Each number is 500 + 50 x the weight over its row's rms, rounded and kept within 0 to 999. Layers, rows and columns count from 0. Numbers have three digits each. The size before them is the row's rms in percent of the matrix's.

# layer 2 attention query, 192x256, rms 0.118, rows 153-191, columns 0-63
095:446544446485496474473493458255552561536487570513537487606500492506573494535508491433482521546498547539595449410455482464455515513381548447485518516544482459436570466449411485524559526534554533
105:436481474495530428460442477478493579489510493566410554565519465467565513506477559543468556560599460500560451513428498482469523466499553456495485419505508523523442467512410550536535500550451451
104:495414452428532511485559415429524560462472568458456536477479521486421458453529531654494542489488552474543504585517577546439507537594460498488487420546477450521578483526463530514516558516439494
107:578489501492380521529475495464442505554554519518497533494503497522561449531529593416529507553508550498602472520469504480497505506510533474552513506500587480557469530488463479524467549556473503
105:462501471551601484566495466447445565469524472541528429475528535438429481520542495468546442418482528437415448481592505552482528516503456542523495593590533436485533508483548471472510645473485456
105:527525518368435507478478437521454425437551490560490534444474562527456375601516471482417561490508590426489549605527522463506530507466491510507473381458442438459539534541457585449453444508388495
100:529449493545610525469527571581498513544460461423431555485528538560505481469584415581511528519463515512423516472465586488533506555459485467538477566515497428436458530486519622433486541508518536
096:539672521518479503445522543589521519461503619487417518478462379527542467477506590457399516552494485414583493570561519543489452461451484562511456450522471501542471435462495506441448498549556535
102:480573554514480517449493421488558509536537603444471521514533524573473515579512587500559511464536432508596538457499533487465503402545530593484500533573568529486559470488508452578463527548478465
107:554545515420438578531548475463529495545460543493436563518559645537474552520429562602483470418634396555370501518477506481432489509544470585504480422495518547521583480516445540426547490488509477
099:447552435543511486511544535526467483432547485397497579549517471499483513530467528442516480548536505541597550503553526549493465466597419546514540460469541451557586505521515610446404552511490499
106:566495426459555447522577446432525538590541479504535510618390545562400456440531475479541489453456530515462479412482460501553492521422555527553524542465556543484434533524566444585556536448517487
104:560517512476528495482495612514470523470399485482529521501488465519488499427392547515509566521612638503512510488408493449461520473507464492494513422500477391542588521531500543447486503497520520
102:556570532455469480496546599600520456443493601533495461491543505521392420412557412481495555516506533377476443418502503532494560467453495534511517492515568569421500450445487433498464420496452430
098:542570578538478487477506471472510568518493624433472517525501522509578525455493550471456474473544516560518532466523547510453463414560489534459491529513444514486454481462487498496409516488434513
096:503509493385540525513491536701474522483506577487459552618445542451474457509540504508473488454549477440439479369460482494459532527569556507413420501524492469458474485495472523522452548497519476
103:521531466464435513485477540452544469539509522569459613562546606421616459577402412561434491429516468383468449503587512500506503501498461446517501442494531489544515503435567456526552465487461509
107:515489497436496484514461461469500635527422419458482513485498505535545529491557462529504452529415522461527516387585467517442525501664494422478478470580507583506555451505424523541424558538502513
101:529493578612532489496541575441521480444490440499414447507552486352353500546404490460486488626461501475555482471448491488542445615568496486395495507530505582466498526504558411551527532488473461
108:690515427569474463473458413565499473535465492444527509505565433451537483499468590605454494561420513604473467532485422524503486515497514509583471554502482427510508434395472506508563534507556487
098:551439474504484515533542492517519432542507432483607509496564578512462604577450588498459546473512558453575538579444523441515489469429477543554424491499504475430532518398550374566545527503529519
097:562485523425502491526559680586433467518532635503422540510521434429447518487418524532542540510543425481510471523460479568522474503423489559531520505489551390503401550450528538464606515501482515
103:478448453416587469412505470565465487481494556481564446514462443496428483492519574552518501530454411600517526389580618492603489456505487468543502462433495529431594478377470387554523523463483518
105:587619549527512510522543450485512444508488479447576530548482503465443533489498495517504443572522493445479487416541477452579454483489510542528419406606518481562430471604505542577572473506521512
103:354531494505588501536493531466479551438520505547576567584483515510503540458473463476467542567476634445515507460481566475549500475493556425450530420447609469432430485546423443451465479557551457
101:490477504492490523550505606461465509458492520472501511456522431579547538483494501359603513452554470446494508512526518581452480515514474500500493481396547580455551463425465396523528520563498520
104:488473499506468539525532431491495414510490448427502552542511505460411574468394508548582590569486494387619471487476449518531506470468543502471485573447459421472444460463497410526496540423499511
099:377459519525546550496455443430516473435527456543485435490535460448502484487499468409592470421518503563469480505515464572395507505606474481500401489527533435464528495465498564497470497455508531
108:512478461487442431576537549548495467540540497462471461541480610589586555522518478500499569394457513553453480470483485549375501530483458462467603460555393489606475454462552451419442476483513496
099:548454448367473508535560536572548511523501580548504587428487474565457430488490553590425560492490529543510484507434397533560502533516543562593604560423481525552576542442552572550556475500517511
103:536468502446495482506444527556549519472477531427563503528491544520489424474454483589511471495557510513504487484597502531435490475431530503423503392631496506572425478479490520524438581488519495
102:603572449556587460533530556474468551519582595464478478435417545468579571502456472531469512508516492564545496521506412536533478540480467528394453504493574525454601527526536449485531483504479515
104:464471526427482492457516511402525484514566444528506487540538574448544463532567510489469609503437520481560535481484451520543480498459559556523499600542572543550484482473529513558469462461483477
099:450570480413536542508542470569405502520475503515585536493398486496646434527424495459445533544553520486491541418477516535413465557410547469537568604518582503543469529525559530546547470512612502
103:483503542420490488467437468412559467528544448556456526579435487487522450509541591467501501543465447481548475501419513506539574496502458576499459412427466504559544561448545518535521500506492492
100:447456496428550536478530548508477471552469477505531526500412459502520538496559485469475409522512531581484506400484483508549515467449623525497463402504409533523511508481437471535485441461478457
107:513423557469590531515512452620494608538409433534510550522471490677445625509462495505458482533476506559500453438549464536562489512564465484484510434496544423412545481574513592494567410497466490
099:470527485441555462455484515566471417499480374443468447626479453518504480489427493461522503534531483509588511449508504478500470472473606575616418509469509500537521484454543460479456487540468516
109:449519508515520492477517444536517497409434540557576564420482463525515527498414409497503584518465493511524491566513487512392525519523457483540475505483485429467431549614486491527452500552500429
# layer 2 attention key, 192x256, rms 0.124, rows 153-191, columns 0-63
094:537478527509499460542533569494453518522561556501514475494565450434472469439453378495472521593517444533517453475497539428448529487511533494509532526462510406453464537495519588537444568494408505
099:608516482456532463517421558451504421518537350378523516386532474489491496576445514381517469459495491439550546468535549565386515461439585518549560546484517498490536511496520519562522477548445519
101:442525467576497488483499591388481523504445502518635494526539457424549540542430448450502516538457502504464456439538405438519497503537485482451489430489426508539481515460578578500454423489477467
102:432453423443548506512499522664473489486519510520483449487411500596564534416564506436540452362501529470458450471476500511465601598548590403603529482482412469484542515506548475480570538549481495
101:407538563504544480506509435478474552527574552549561493502456429463518524503502420482443466511548553549475571454393580461503493516460566488569582490515505590383456555459488477516545384502538445
111:520536469470567576527589511570576588561378511465519561531591495513542461569458485524501434501511468497482446515491547535424459480502609532427454478558523505538458460427464511587490548486493507
100:479529432466472508512479467491525493534460481585591489455440506506510464574493488543555478401581536526514523476514434473541516526471435504486482503491421517434485545441467448525507518463484538
100:478432488452410505513485481444537478483525367420562489477540520505560549499571498446574575436489562524571492458488489502434551452477515449495454482519493514544442517500573564462555398400484521
101:469444483414511464514504522550467462428539475482508491447504518542599451533545542428485524531485461412568467536579424466486497461492514477567543509503495462531460603476563524491533554464494532
100:461404514417459480494548576514546490481500528624479398382464513446454518486423528487507526417425572592547414502429475552556455511483527480504495525404506488511371505487510548488477473534468491
101:408512567485495484525473483531443510472397536447607504454551536449489540539495480504481545474486604528508468500578429445406483492528510438415552458440422585512504520547544434462504458496449535
106:506522501499363473526470508614454504554512414494500463502528502510553555487467573531509529597568451565437502441531486470552446512516517508507603602503477475574573450465433503486535458542531467
102:550461442512395496466526553489466453482414544487528468589561568430620453527496563546556516520523362463550427494593476594606424555456453462495500608521472519481504476556474512477498499491466541
104:525516514556415474424470425545511552519428436526600438571457668570535552486455423496450371570566417471550502521494476464494468494483490485558465506444575522525573475559473495419434444549485459
098:441484439543601530471490519468471464430524439564377561476554517527403565480557510430464544481535558464552573453538513527566402502520438567543480504449463562634447484502463556529608503492474459
097:508545489435503468483501515521598486485464403571558470518459512494457537657495483379387477523448388466514458552520508570479479583537390509550538535524540545527492544542475416530525500450444555
099:531569593543564463508516412525492595471530494495555501525550514525453326480545478422495425488461575511372461617463459552441489496408526524479555526490565490533493475509593530505556428499568542
106:470500474516539541489527498486581424499543514508525529551523533533520488546460539484556476573492516473413529514521557547475469493557471512505527453604418413511523513506473637576525463366442497
100:508494531643408422477455432567499487496572549587547455498520480448562557468512553499525432575519473460472509478558535416555548465473482435455467473584475461520555507424498492468459527541523466
109:430559537551515556528536582437464548493473498508488424421444507474521506513460472436448538469544566419465512422608579477614503587462539614595413475569474510474504614482518506477418583488480543
094:562488558409540576539460544665441428447524562480454495378449533453561547453582483461520493600499474523392549442508540449446469520516422567441469468466472486489449472425522559488526488501485535
098:487548516530425469477391520421450464516451457538617486508521546441542472465486529457415497408459465321500553544361509524435438500497577433532416531564564559525511509522463557505515516562508513
099:555499533503449594580429335487469439398531441491562633497420529493497457530506550484485527543507529489484398519539391482525470469447487462472497439537411458500435474410460514535497503492495446
096:523543523619509459478585512465555440461455430543566416506432560565475480520537561419509498581442402465573501545473408507484533576449638473552432571558465478413544538503531482525541416608465494
099:522518516532465529498518460466503536461434603487522537542523458509418477495444434527456465484547442512544588569485478468334605443540457557479493600484483503572525493523496491477520410538450589
096:370402475419599512540529495527465510479547536510452477545539510472453522553490450472419560498516526605493479477527384520483507457481498536396508579533522445508392678438518527539577514439541543
105:429496459555473437377530528433455405496519484529526560540528517449447552555527451519461476521548503465527582429424518475425474504534491555444498455503457509519567575512582470453504528548493449
102:488460418557563510504547413620518542464488589570568556454503468492462515496502471510535593576509590450421487486410550509491505455460516455589526552529521472469484557478493383538573474441449421
105:511497572528443526520516479438447512484485654454446407507575505528468513503480458390470483454484417532455410507490543460518455539484509473494515595483529603373553522564496477517524545514534496
099:475568476494513524467459491461482494570478490479508403497403561455458483399491539592515541545536475547486426434516482563521409526429428509545525486562423501498540549575493423517498504501530527
100:583491565572407497473463499375484488517441524467433445536506456573525485426426532458432492548395588505565453494506495481507479478483468524537512603496505521521475523596562439454512423497459543
100:440521548467486480481401521448572503515505480553451450530539528570491581504501471399556537543353489443535488551554572542429479519378486559458508517429505577475535494433446599485507440495420459
100:565514442482419561531520552547535490461542512389474511497493506525481528434509598471422524525515466488563526517538522611526491512551545422529580429414473482450517549489508556485549609482539523
101:462416574464541464509462492518505493489514517553515450418447597492456558496512553448498574615510462491548510565490456456489485397603522511530550535608493497543466511508550470577441519472377501
099:418603481423550522534556550543422444488522507621451505520507592494486502493452444494535442501608496571510473451491555472547538501435496489480449537523483489547358467473548481462520545526451477
097:541471456429479558480546412462535417543508531426499631546525504353493454502485514408482495442570497598540473504524570506428456501547458492479532503501574549474548484532470532464529616544540514
103:478517559478565524482528399426498476506532613498520558489449414457482521611491494612522473436510428405474506529605512542450473455485469429534485509471466554523534496520467511531509527477530479
100:450439510486369556461507572537502532533461378446451463462520542546430463499487524453499517489580572520505478481462490498617514447582414498419426504573474478465544515507477523575519611555544522
112:605565403470530531547521518515480558530385518560454456565509489379527530587405604574499553435542489459430446482419556524514464546566472567510541493609585474585549486466549488447548489441552502
# layer 2 attention value, 192x256, rms 0.0947, rows 128-191, columns 0-63
105:424603451579530527457500443499473439585504452529470555511531544537539546581440571480499525474450507501543466582507546469451539524483430387443478454495524423491512463523455519551591595468477523
101:469510418548455457542480503512498529441531507424480577531520472531501585438482402535476542529459466516516500571402443576466451459510520521486558491360481444454352461549491510447476424442481476
098:456550552506453551487474482517538523380521559487573483459449563533489568489510472404504431470484438466459487460565536550541544474474507413531459493456418588492602525552479425436498458484430462
098:522603431549578466519463531467509569409530415506480482426474560590558421449491505409496556550454497528541443429494519483573514467438487531511518504473492424507482503489491577484583564532482498
102:479457524600517527479543516495521430468511519397519448500436505455574537519479513549434540521465482450477538414508569536520487499456522486496479527477616489579434497553496536467513588461539450
090:618574415465505511475480488540515416500419531542490548544551428465554555513529504534477571448595579453543476486468541576500471480464457541555464456542502460454455560542466510551520542437494543
103:438476516526459485409418366462460458483459563483422527602448576474555492519494554527502440431554422572505565537550457496445537492441572500494502433454464514504480465602516424525492530455587490
102:544543510433608483477456424516478467456534515483494549586519496502545509405451508552518470523394483502468531532459432538543505457457513533477513591487515522569517455486457564504469557480532501
100:485425496408478510487453551428425501447449525535494582512514542513570384468547512535443471460515394548432524551509475561588516491547554511438408563514461408453458461533502482493479529544474487
095:501439561449459457478462358520622494473494578499548499476566480448421477483514488556551490564471593441485537530437523470557452534428532477540456458435574578511409539436502408505542597592557550
093:539577536562465510470440539537498506541477439500556454556522467441526524481474530492467458535551552407512532493427572457495448575532523547458480461454424522451381585526469542557510571545484545
101:494588540532513535496500421635564497479435476516471482508536423516478564426482474487469517454484479505483470432515571507518482456490538566496478497502553483522509500473536496414514478478488500
096:505459546470527527551472528550529507540545422495499530500500446494532552555472462550520497443547571626467474459487458515540516479497493601545445505568467471508391499598521605416453470463460570
095:396552514434466519498500568505531530505467528549512568530564526523626543495551506540623524511426453570480489479494480467475499498462540479542505476536505561454375493541511582502554392468512492
098:604404475485543457493506442505504525408527533435514514448511483455586543563501587430499459556482438533508506597516504466481461465548486518472531525526577419548547485579449572475551531520504445
101:518480480514514490476533567486521604511490498447509401496537495462479515503545563448481521536506491455463484512621561483471447531463562428362553529468576425489509466473557560535524520508506525
093:500526475536524483498545494482525459469600451406454464611546446516588494455503547531419558572574518505473522472523559434529459625511518551494469561566547544544537536479556572508512451433518495
098:487511466480493492548442420551485456504477536563525487525443490514484562434565472585499535605500445550503517483525449490514466607449453463490435467407484459489506542601578476564629542471441496
102:385462491466544522580482483487543640413428511506545444480555466425458401440474474524508496486596588484441495481521535479499492485456576475487495574535455497487454462480556541415511654434485527
093:510404507520533455499539516468528500497483469547447545560476527551483533494558531464583600442494484459560536463526505500465564487509405483457479506472568441592497484412534471528557570503472459
098:488429507477452554526483361389549517448593525583549555422457445434579565500527562486505531403486542405462456575496478439483512535421524480419589497508543614379540524524498601511535466529513496
099:472513487433443507454428452455593402443568582577558443508501567486540532620546544563491529548461454506539452424555505518488572515550426530513550494496521527497460479526553472507552494488472463
098:510591455468551463499533469462522485415505487529421522542558556495569453560546484555477526520529536509458545572498522487526533541517412434540466525465559448611486541551513388505540516490458483
103:418490512567563472488475416464481521541494530411503591449499614463449570493483466590495475409513531551599533427436545487547458395455455497506450555570529468519497536623549516504519463430490467
100:426465576588498475531522422441434512548478500460491488557520480504419506476463421504418537534442617447574545528459519440519445541486466549570524530517643582589500485473488485512541512489461519
099:532532446470549516445545515591599568616525557475478512532568498441398483394468559596471564481562541457428523443424575470463489535453520482532537517491454446579507456446468536471489543444490492
094:510540504478463479494522478485397574493524474456490485484489620482423446538486428491467543540494514509515553479464521458495503443476521494509483388473512448539427483422507536522441457535479472
103:454614395502548455547512610555498541456505454576486431460607546460464515404464515469498454576557546393380532543514576547417475535557495488518532430511464555476491453561487537458497458533492500
103:451470545560494504515498527429507532549541555386525529414501500499497508565533575443441547544562486477521496571539542541510480455445470413430477473550452455502550496398505468496474451533549532
093:455479537506423559523499537524566473431558458477525590416468512464456603528501547515498501546531609511560534473477438515508533511460538470460566461406522547535524581450545436539569502451542436
106:479504523602522509557421566552476428501461467507548435490592427587481497482462452463541488543523479452486559502502596460445468524552517466429506490449511422430504413482430576418456498474509523
099:460445538501452474478450490517392581515505553504472545426501482517624590556433512432536538483517471475523491497424566519500496546463465466559494412536535567353436458544466548564506486546582500
102:526527519512559550422476575566523606550522499470458481566527436500553518409492549421512518546532528550479508467472473521541481513505498539458457563618485506499441559492582519565437454482493533
099:476484574474459519469565554614487515440559539464517502589557479522568470443511446615477534567545551499538485481444442542441567501550555457460394430484480402487481492579480542578436536472521538
097:626456525397424460464464455497475465523507518442505571529475548407620488539602556514512458496579368458502541473450507438566551507564444494451382521584507570533439485478460540453545517502499460
100:441432530548508519458448451436474503496470550580583508465545572417525518482532559468413604517553526475470542541569506445638496540533435493468413456487507465440542567531523530489513449482463524
093:405417564489466503487489508452452465526488465434426494464436539404549369462563543450471440522549486474441557586567524535483474436444490443484531477430550599485497470453464464488408538492498569
094:512546370537554473550515459500509556464577447453558548518413440615398427557499403488528622529469545479548517521594535464549483471510528511532473428605487463443578510500518506539538500524513512
099:573403536510406550468495505479471462534493453564441434502486610474416611457503537433528487531439560429564536593498485511513459530564425459500466529591474492518553460520505548527574586452513542
107:482452575471432467451521478552516447517549568436482537489538522491567518470486460499564525496451483571543517534482480536571460506473502585480451529551407543435461530462508449517446380475495441
101:397494566482480449584523536422503434519527427403429530516575469539444506405505421497507509535515518537438492534462459594530490486383477475520495479422479556528499434557513552449500467524484508
092:494514547394604501512518516579445551541484520603482492564504473472476520456417571534467515461478511556475526464539562464476511421466545542439532523507553564477505437414465479514584461433491444
102:569483486461501465438514560434547539456418514450455504449501498500433499518495607466446557449437447480552455497471542480536489554479476595485500477526531478498570453515610457463516430526455535
103:461539549459542487447508408430499456495485605425492549624416499517425541534399446547402568576417621467395505527484532479554494518558560546516466525470461520578560519500476553498547510435506537
095:591495516487527456509563557495479435547487437477452493493501519374517488433515565444503544596570456414541462432456493544434497476425516417472556446539517521491570446659621575450562498544532458
091:435526487462534526447546533418476473441526558425433536416543489487486447500449481511451498469562412486546487475460482496491467516500551471529491498557396577545509528522492603547573536483505471
100:425532610421518459505468437566475481501457478564474585410421543560466397469469524488472538508406475494447503550525450476602551477473382519459521550560504595524567447546444475564467517545530489
099:401469525537556510529538478511494437568590479514605514507537530434473595541511539569548525456482476508458459457515438446549543460599523460565567539518510437492418485487530540489538486452551476
095:411461469452383490546486560483515525454449506404528565436513453529485455478420533505501523507443577451525483508523569518559516581530496470498567488528541458489457545500437437538554482480547470
107:533572530572493508473503500469508454560509441508526485498559491531432514461477480565528492442510580521514503478518464488500464520457394449525528546503548446426490504479495462449477490495533464
100:458461482462544500529526492514457434475512488546420544531483531391536436517557454477511529521444571577475551515612541475481453514540456489441482509463462514528451549529505288477493488449544528
095:554498455558585457544507506511463566457467525460544428522501363480504560467559529455451423496433391510570486379503538581434470565469558463461509550425474497487528506468552471488531613460513488
094:453491502585522472492529519542474579424480441488447468426551536595514548462504469535497489444504580471499540442451552557469496562530533549419517454465488621509536536459553621505475411521498514
102:551411592543410453535528558528358451467563613527501580577480483442517511503537515527472499557454529588422484470419509554531464528595472480471460475529399484507499498493576553516565440511506462
096:392491450536515480466520488604489493532486479530437408464501507536535590444441514556542572583528513498463464551466490527502452510434514516441567527564452352397510502554501530521368582495442509
098:549530449534456533461495463439521481407523493542526475537423538493550393510510480471539591462432563589485524463499518435526460442541554470589497508472489527416578511444518555456521443504532511
094:454433543519515530460503496521503422487422415451673519551609542436581543513426539498468490492544492508555487491407484531528576449518520577589499531479457477477455488527532480443387507416480461
102:512507551576525505577488533582441476504555551473642532533489435535504443420609472572435487599577469469504528463447481476449462520540484566477402607575450423404451550451573457481480623541494476
092:459489580396587455493457399571431338503505464498445418529508458469547544584486412555456565450442565418587499468599392487513553516458465530467479491513500488503475479559516479473509520571508523
098:456450536492501563484444564497478524444478486539457534341471439481423590530567517535509550532414466492533536500535577499515554542522515509505566455440494572518425491550552529559493515457528464
105:393454491457549499471483502532519509612472548521411427506540493612492552482435554524496600478600374402535465471399476498573502554521440467536396588468580537532474484528444484443468573486528483
093:426404485486458509458535529532521469578487457541558461640499511487469524494552545499542490491426528499563532516487498511383481541511605422531542445524477504488536489472441508597555471452511496
105:528594536387512481533552446521548539454527569489543528554567538481437465560495523580460470481464531478501452545593527543447546492564453487463459514427570537502514509536416535425410430517549517
095:491559394520423430541480588464558510604477416557450566582505483525548499501513491410537485595508512426569490446478468514518450542408556444454574516463464508441508545540503603477442407460472461
# layer 2 attention output (transposed), 192x256, rms 0.0883, rows 128-191, columns 0-63
104:507436416435511542461516505465460447464509518521519495471434510440408485505522482465502448565475519522515589491498492462553510562459478603455562437539427478514405489450546520477510430557575479
097:559529488515527448470615576518438498489538463525487507490578472437441447555513643526396482432517477558597514585485531592562483433470487583532512529561414443488547440485527505541430512588509516
100:456550509500483520495531517456543415563516532423567413418438560485504563597563434511517448454453558523452510511529513485544416547584430450494640498480492505480548456509563420503411506499430453
103:532559617445502533396486518380499490462514513584494562487505490453452565540567471425441492489489550480476543467525491529495528525544579395530428452521515480578420462488480481500510503372480535
103:575573450463466502438556484547449515466445529455490620508436571451432525543532492433565479468477517568512556475534448441539470441427616471576494499562515536517523453447570534509554434468407551
093:517483542437557518455531485443463438522451403488524467431483478509513549505465559574476498581466463545539428500488445567509378538549545437509461534495447494594501484403410633625450530572441558
101:554497485501526475438483512548401532459562473466529563515521538567556513459462521493546523529576557522546501474484413406490473502456472493519552562632432484428453644475566408542473481592421449
102:518520458550465548569605544494522480449449434534543517520493582433483454467456453550593486551489514558510357518468514489478547478554492522492575432547518402516438542513452504481495543560477418
100:545558579530526509516508549484450537486600472526571481522459475576560557444366540600515537501555466475521504515507483495501511439487353502452443499420588486500561528429473496474454518508550416
095:519482460520579505563549550442397440574416441555596450452527516571579449412580448564475501506502524588522448491561437542384499597490529485513475524495508476502461405507506574417471436381475436
098:453508554465471508594497436492445480513503475504493474434442438549469494499515490539626520464417537613520502550463517455456462522525443419563485510565511514536488450517586474487469519506553492
105:454552429516511517558547531458417499483449475566480539549518492427496555505514480467446506436432397590571410540479574463423622465506504463475597560489525484469456593488505518512540546416442543
097:480500559482443528410509481503530534530532474489460455541452576475583478491471502488515460462453510455546426545559498513502506498520550484521534496533515390493501515467580507585532571407459517
096:409539475527504504516449408445481489436486418606460465509500402495479538559481561512506450504555468518555508501499494534541489394559571414510537499445505463467463538495508531588426522516454550
093:534523558441529512446518490483451470428500536548640421525469589566467436445536468444536466459478437466451510553502415531444464443469569502562557461423483465431474444416512507489515483522542491
096:559582455522487536449586394569528538548584583466499522545546490484481544509542341469604458466570493516423527472550550523520477394518484543461509511446470527491536491496490488523497504494459557
097:534455418466378464489489407564485479583519495515558523467509496521465510539486510491550463427475547488565422470456521580444444527628548506585472444489608583461588417506459545505549504493497571
102:531519548608604529482494436461511504479451528427472523515475525418506472516443508516518545404462531580409456382458484524489538458464626510481573665529542414533421487488468511473466484555475465
097:566500525559486519372558536529477527606563382444578564566521417595528557455488507467462485533499485474554448526483665568414562547449448514528529511476579575520526450485458463460490459539433480
095:461563490489472546462440578493563598422489517459442546524386479504466505561481544593528486467500485460380590508439470557549502499484549540555560509531466520479494610558530523486512508562601550
097:520421492493430411394493444540507472474526511546495421500476581452465459491544472473556497515582464501502436543444625405485543487501458495520519557482508487431537561505531481534491492529591457
103:535552464503558559577518546445464551459438547433554528513463517444467565429508473524516558481497487456439457487535492492471553432519514430578548523498454457466490452483546604516505507486521540
103:471552452442481478475502418536477455559399494541458489472543502463454498408540617459483526451527506504471462442514481612519436532470550490500473514555560507592525493467529463527559515501471476
105:618545466522411517472512495545581485446526535585494409441460496440566446434583449469502478464488485486549536462521505426466483491497468479473464456472563483530565397476490469560551472521453569
103:502561580513535513552539480506623519531504452475534488539500575515494338486483471471497595484547500518480451508520489485510562429457466405550441390476482557487429484535504497494506530453513416
096:511531431402486340517470534498458456460474458483513444574456414428538502503467526468509507482437455542616546466504605590480453495523433551526473529504517496504439456571506561516510418463478515
093:513598498469518528540517469565526540457514459570482386502489538566520430464522427441526469530466515503467579586503523526470527501522507475476554503598510507434517513517508490493480533531545470
110:504509433541464652476491518433368492563520531514491509460462507430582441510523500533438434468488510490567491418559585416525486525550550507482431509441518453447610392425512457487522516470473416
104:495589455453418389509459497516524489475484534540535447443554482493554462472678393484603537416512462557471547568597492498537499554475526431454563557495441513556478553554642578489534414547625515
090:573444479502511492549538613410478508485444565547464524554532453434595424498572461423486493504477493542508556495406452504544448408545586426483510505503577498547416452468492404445511429571470493
109:447514419508586573484540515475615491510560424592436574483480506495531468604480430466508483436511572386506494487471479583437468540575426579471424520430388522457611517429522404410441538537455546
099:426380573483396500522470448530546520551459447583451509389494482522532444575515494510436474501495515533437545519453464493523493423507549506496612484546471514563505524482543474553495548483595465
104:423528542507517403513471498458433517436506444422544521496432445514523516485457419551482431451455487502545433525498560511502608453476466460336473498543508450541546461511402472451591478477470491
102:544496469556493427544391524482488585631507581518508528470506460576480584484457524472496459535547430441502495543559420554492437564511511509525506508453613452474551384531553526444518553603494435
098:469482548413445559583484499500484400420500463575522505456481492537556533386540540427426494462498510521476471560503485480419463517495401481548558497545476489466521419503540474573486557470555497
105:531478476480463467515510488513429478563499505532508443394462463481374501389477465490548592516519513631537415496490513495394560512497597448576463509565481571470528498465411526429526425510376460
093:484407471430490518550490544582523487521527596499500465505519551482476491426410517470549636477448549446460413533467523547540430535437671592535447411472476455511482559536537478496443500566528511
094:640517539531541572477534424499407501471448507437464483534560534595555450501508580410406502474522482495455510489538558498445548536457477500394466518514487558512441630468502528591590396403467456
097:503557468519479476563490412500486453541547538448510601482448411553549487478535561456437461486555515546471364497461457540569489515493499525472507405577471626476451477498546541488444535466486532
100:479503537495457505583523550508493458450490530502520502565502431493527448419505484490509587506600420523439444471554355442614508516503592468564516366551504473514511521510476471523506487477549415
104:471462466599444555482557506572552493513558465476465460494529495474569462523388485494522519477398545498528523554432510421512524539487526462492447415433554546488522360542522530435563604485378464
094:441548487492484523476515431432549489557472554492499541613403520470482508455458543518532524541514584506438536517511539573550446485530551462424468465479571495508564474535540490490405488494594505
102:540488492484491588484400539423544513536525435512459468483444493533565509449493401524465465445466463562501441496589456572531464460555514464587574557548551548472584526506391451460506486424458504
103:497437440500547484500563434537525478534509463495537517498501563457553419536524521429521528554475526542557496469521539565555579486535457439486550486383486548488483544521550434520418459423533540
099:587522492498527515458474419523452471504458546439516499551507541567472483579388450495460539457449537587582452438635515544535454452528557533503508487434517523432505459500463517447481514509516494
094:531543461598394520484507555543567475548520418561591534415462466442476601515601528491459569369600511517484463467448524568535493495497525459442486496389488487467528503524469449591409560515479512
098:455604518510551425459348520560475506514550537512519399524489487463526494553548543454469412519518614487557491530456533545491521618519528466544501442470448484527520585514472455472481518414471433
100:541518488442417503513560560559485515438470476480487502562513408523437534520540532497412430523531539516516503441519541585524597486435494542438418561553499473399560530562527379435438467513458591
096:531470571471479464567454460613483569492516432569511486461444498470623485545495442608553447521559372479520546488517428490490452458568583549494462478529492575566505575568500525476485444495559510
115:486382534504497493477513482458424512471463601527506489547523453456589494467537497490586464448434547483491512493543596547552469553571559554509514532456578447532580430523542491520510489571516530
099:532504466495528599425532534489472501537473493490559506439503593563551566483497563530643466542450446423536453548439409516576418506424596513638494474532557471494506511573490449452526423533453455
100:513517608448460609504494502469541547396518529499486513512616532463463490502423518456489472486518535521447490478488460517550512544531488496549510458645469568486515487450456499394451492532534453
092:454440463598416466443440609469539557575599621519437501580531503466557500482456461483566506440496491475465459478451477440381495482583591517531545482402474521482534470509402448467543523574451495
104:487548558477497416522491475544529433469500469485614552449506540460522439481529531531551448505453433471489525458429417479481532471508517474531563484562481502437550422548434496516496476526472488
100:589428500430502465477552529518501534361558472559575428465571490421489519506507525443470560482492508495533482479564485599597462542596494483487520571516487504474619437628448582557470411481522505
103:446420542482486457476592542576416475551454463550509498492482455562487571469531482578448504609598495510432390551577556512577393498635524412531483476562528517499444503499558557521523581450422498
094:505450420476426445505610477567530567528524443564542454564481459502465554528459526584535572441536516447529591493473478542513465420518453566484425563522505509549515426503482511509498431608441607
104:503519496495500522533481539517338549482495536467555540494489498476497511515432520577515517462380475503492550473573420549495462543445516447488497608431501474472497483506550582458508542523598421
094:540508450545499490493484524521549570503462463427447494498456545584530430474568564539547454560433464458467511514510430492461452604504447521413570503363530482499474525454608515543442448525468572
099:514443513430550528534457386517438560529548448521486526433448470559501534510580494503501570506611391493454539443556529552499509399546476533457511570453451562525548484494506411406531531474484450
105:439462474526449442466528525544554444491488511527533555476458562429530507526436440559538524378479597519470539530452470562474523551488480557510469454537465492495549498498558573506486552494467372
098:555413475475452453566551470403472465470462534455547536354503561446531468576592463441488536578587433534479563472444495512458573426507407507535542496517534496487368493518462485530504494376502581
101:491520427569459468499443503475496525483581530445526526460466550422538463383488553526508511596485478585474534490385467508591502460417514530454459542476502417512471530517452506578482467317407518
101:558543518531416461428514498429528501443545512429556477458518512442462491493498481475489546493485438511556502484616523505504590473476573476459429524510510507441523493528493435479453450513554415
# layer 2 MLP up, 1024x256, rms 0.131, rows 0-3, columns 0-63
090:433416484514450486579556566510500519530500503473510567470486540504417529485503556479541550511476511450556439430468491541477440455403481478496485538532519477411620532456478462573481541448468496
105:447507454581478476496503544528561558387516481492480464543599490544608510538568568544570470461566444537578519410546410442559446529511469501488623547459585476518488479461520473417518391432523420
114:440520468445515572496583488524428529474551560501459543455510539420571492536443523507501605553483528560410484531629486514481524475481475547457473481497488442589449561537442614416465465503571414
102:500526522511436524484482519574444593510518518465474453502538541489465487434502560549464539505475542458565449484534529506415480517455488370521488569597525486485428491542535525500445557462497557
# layer 2 MLP down (transposed), 1024x256, rms 0.0869, rows 0-3, columns 0-63
098:487493544530419367419517445501494490470512554420524484452507512504528468515604444497480437553439568463489547475549460523473581519457512455536555439524445454371416564575548573473535442539519466
111:514514464537498529549520522483469560501501448482502423452565493505517390569557580362429425504472484500512537455488560490507515499400548492479521564569475526422483487424530411454524536512453495
113:450455429530469553544586539524503509480506478467539476413468502501450487499460478508528507522527513499484435495574489517553516426443544516485477499477494461592533626426417618494487529502516450
110:576509468502494465507547563582479559466527573448558593539555454473576473523670529485479488463539587524460511389499517485431543463443513552479556454618470496486526565497485489442481536484588417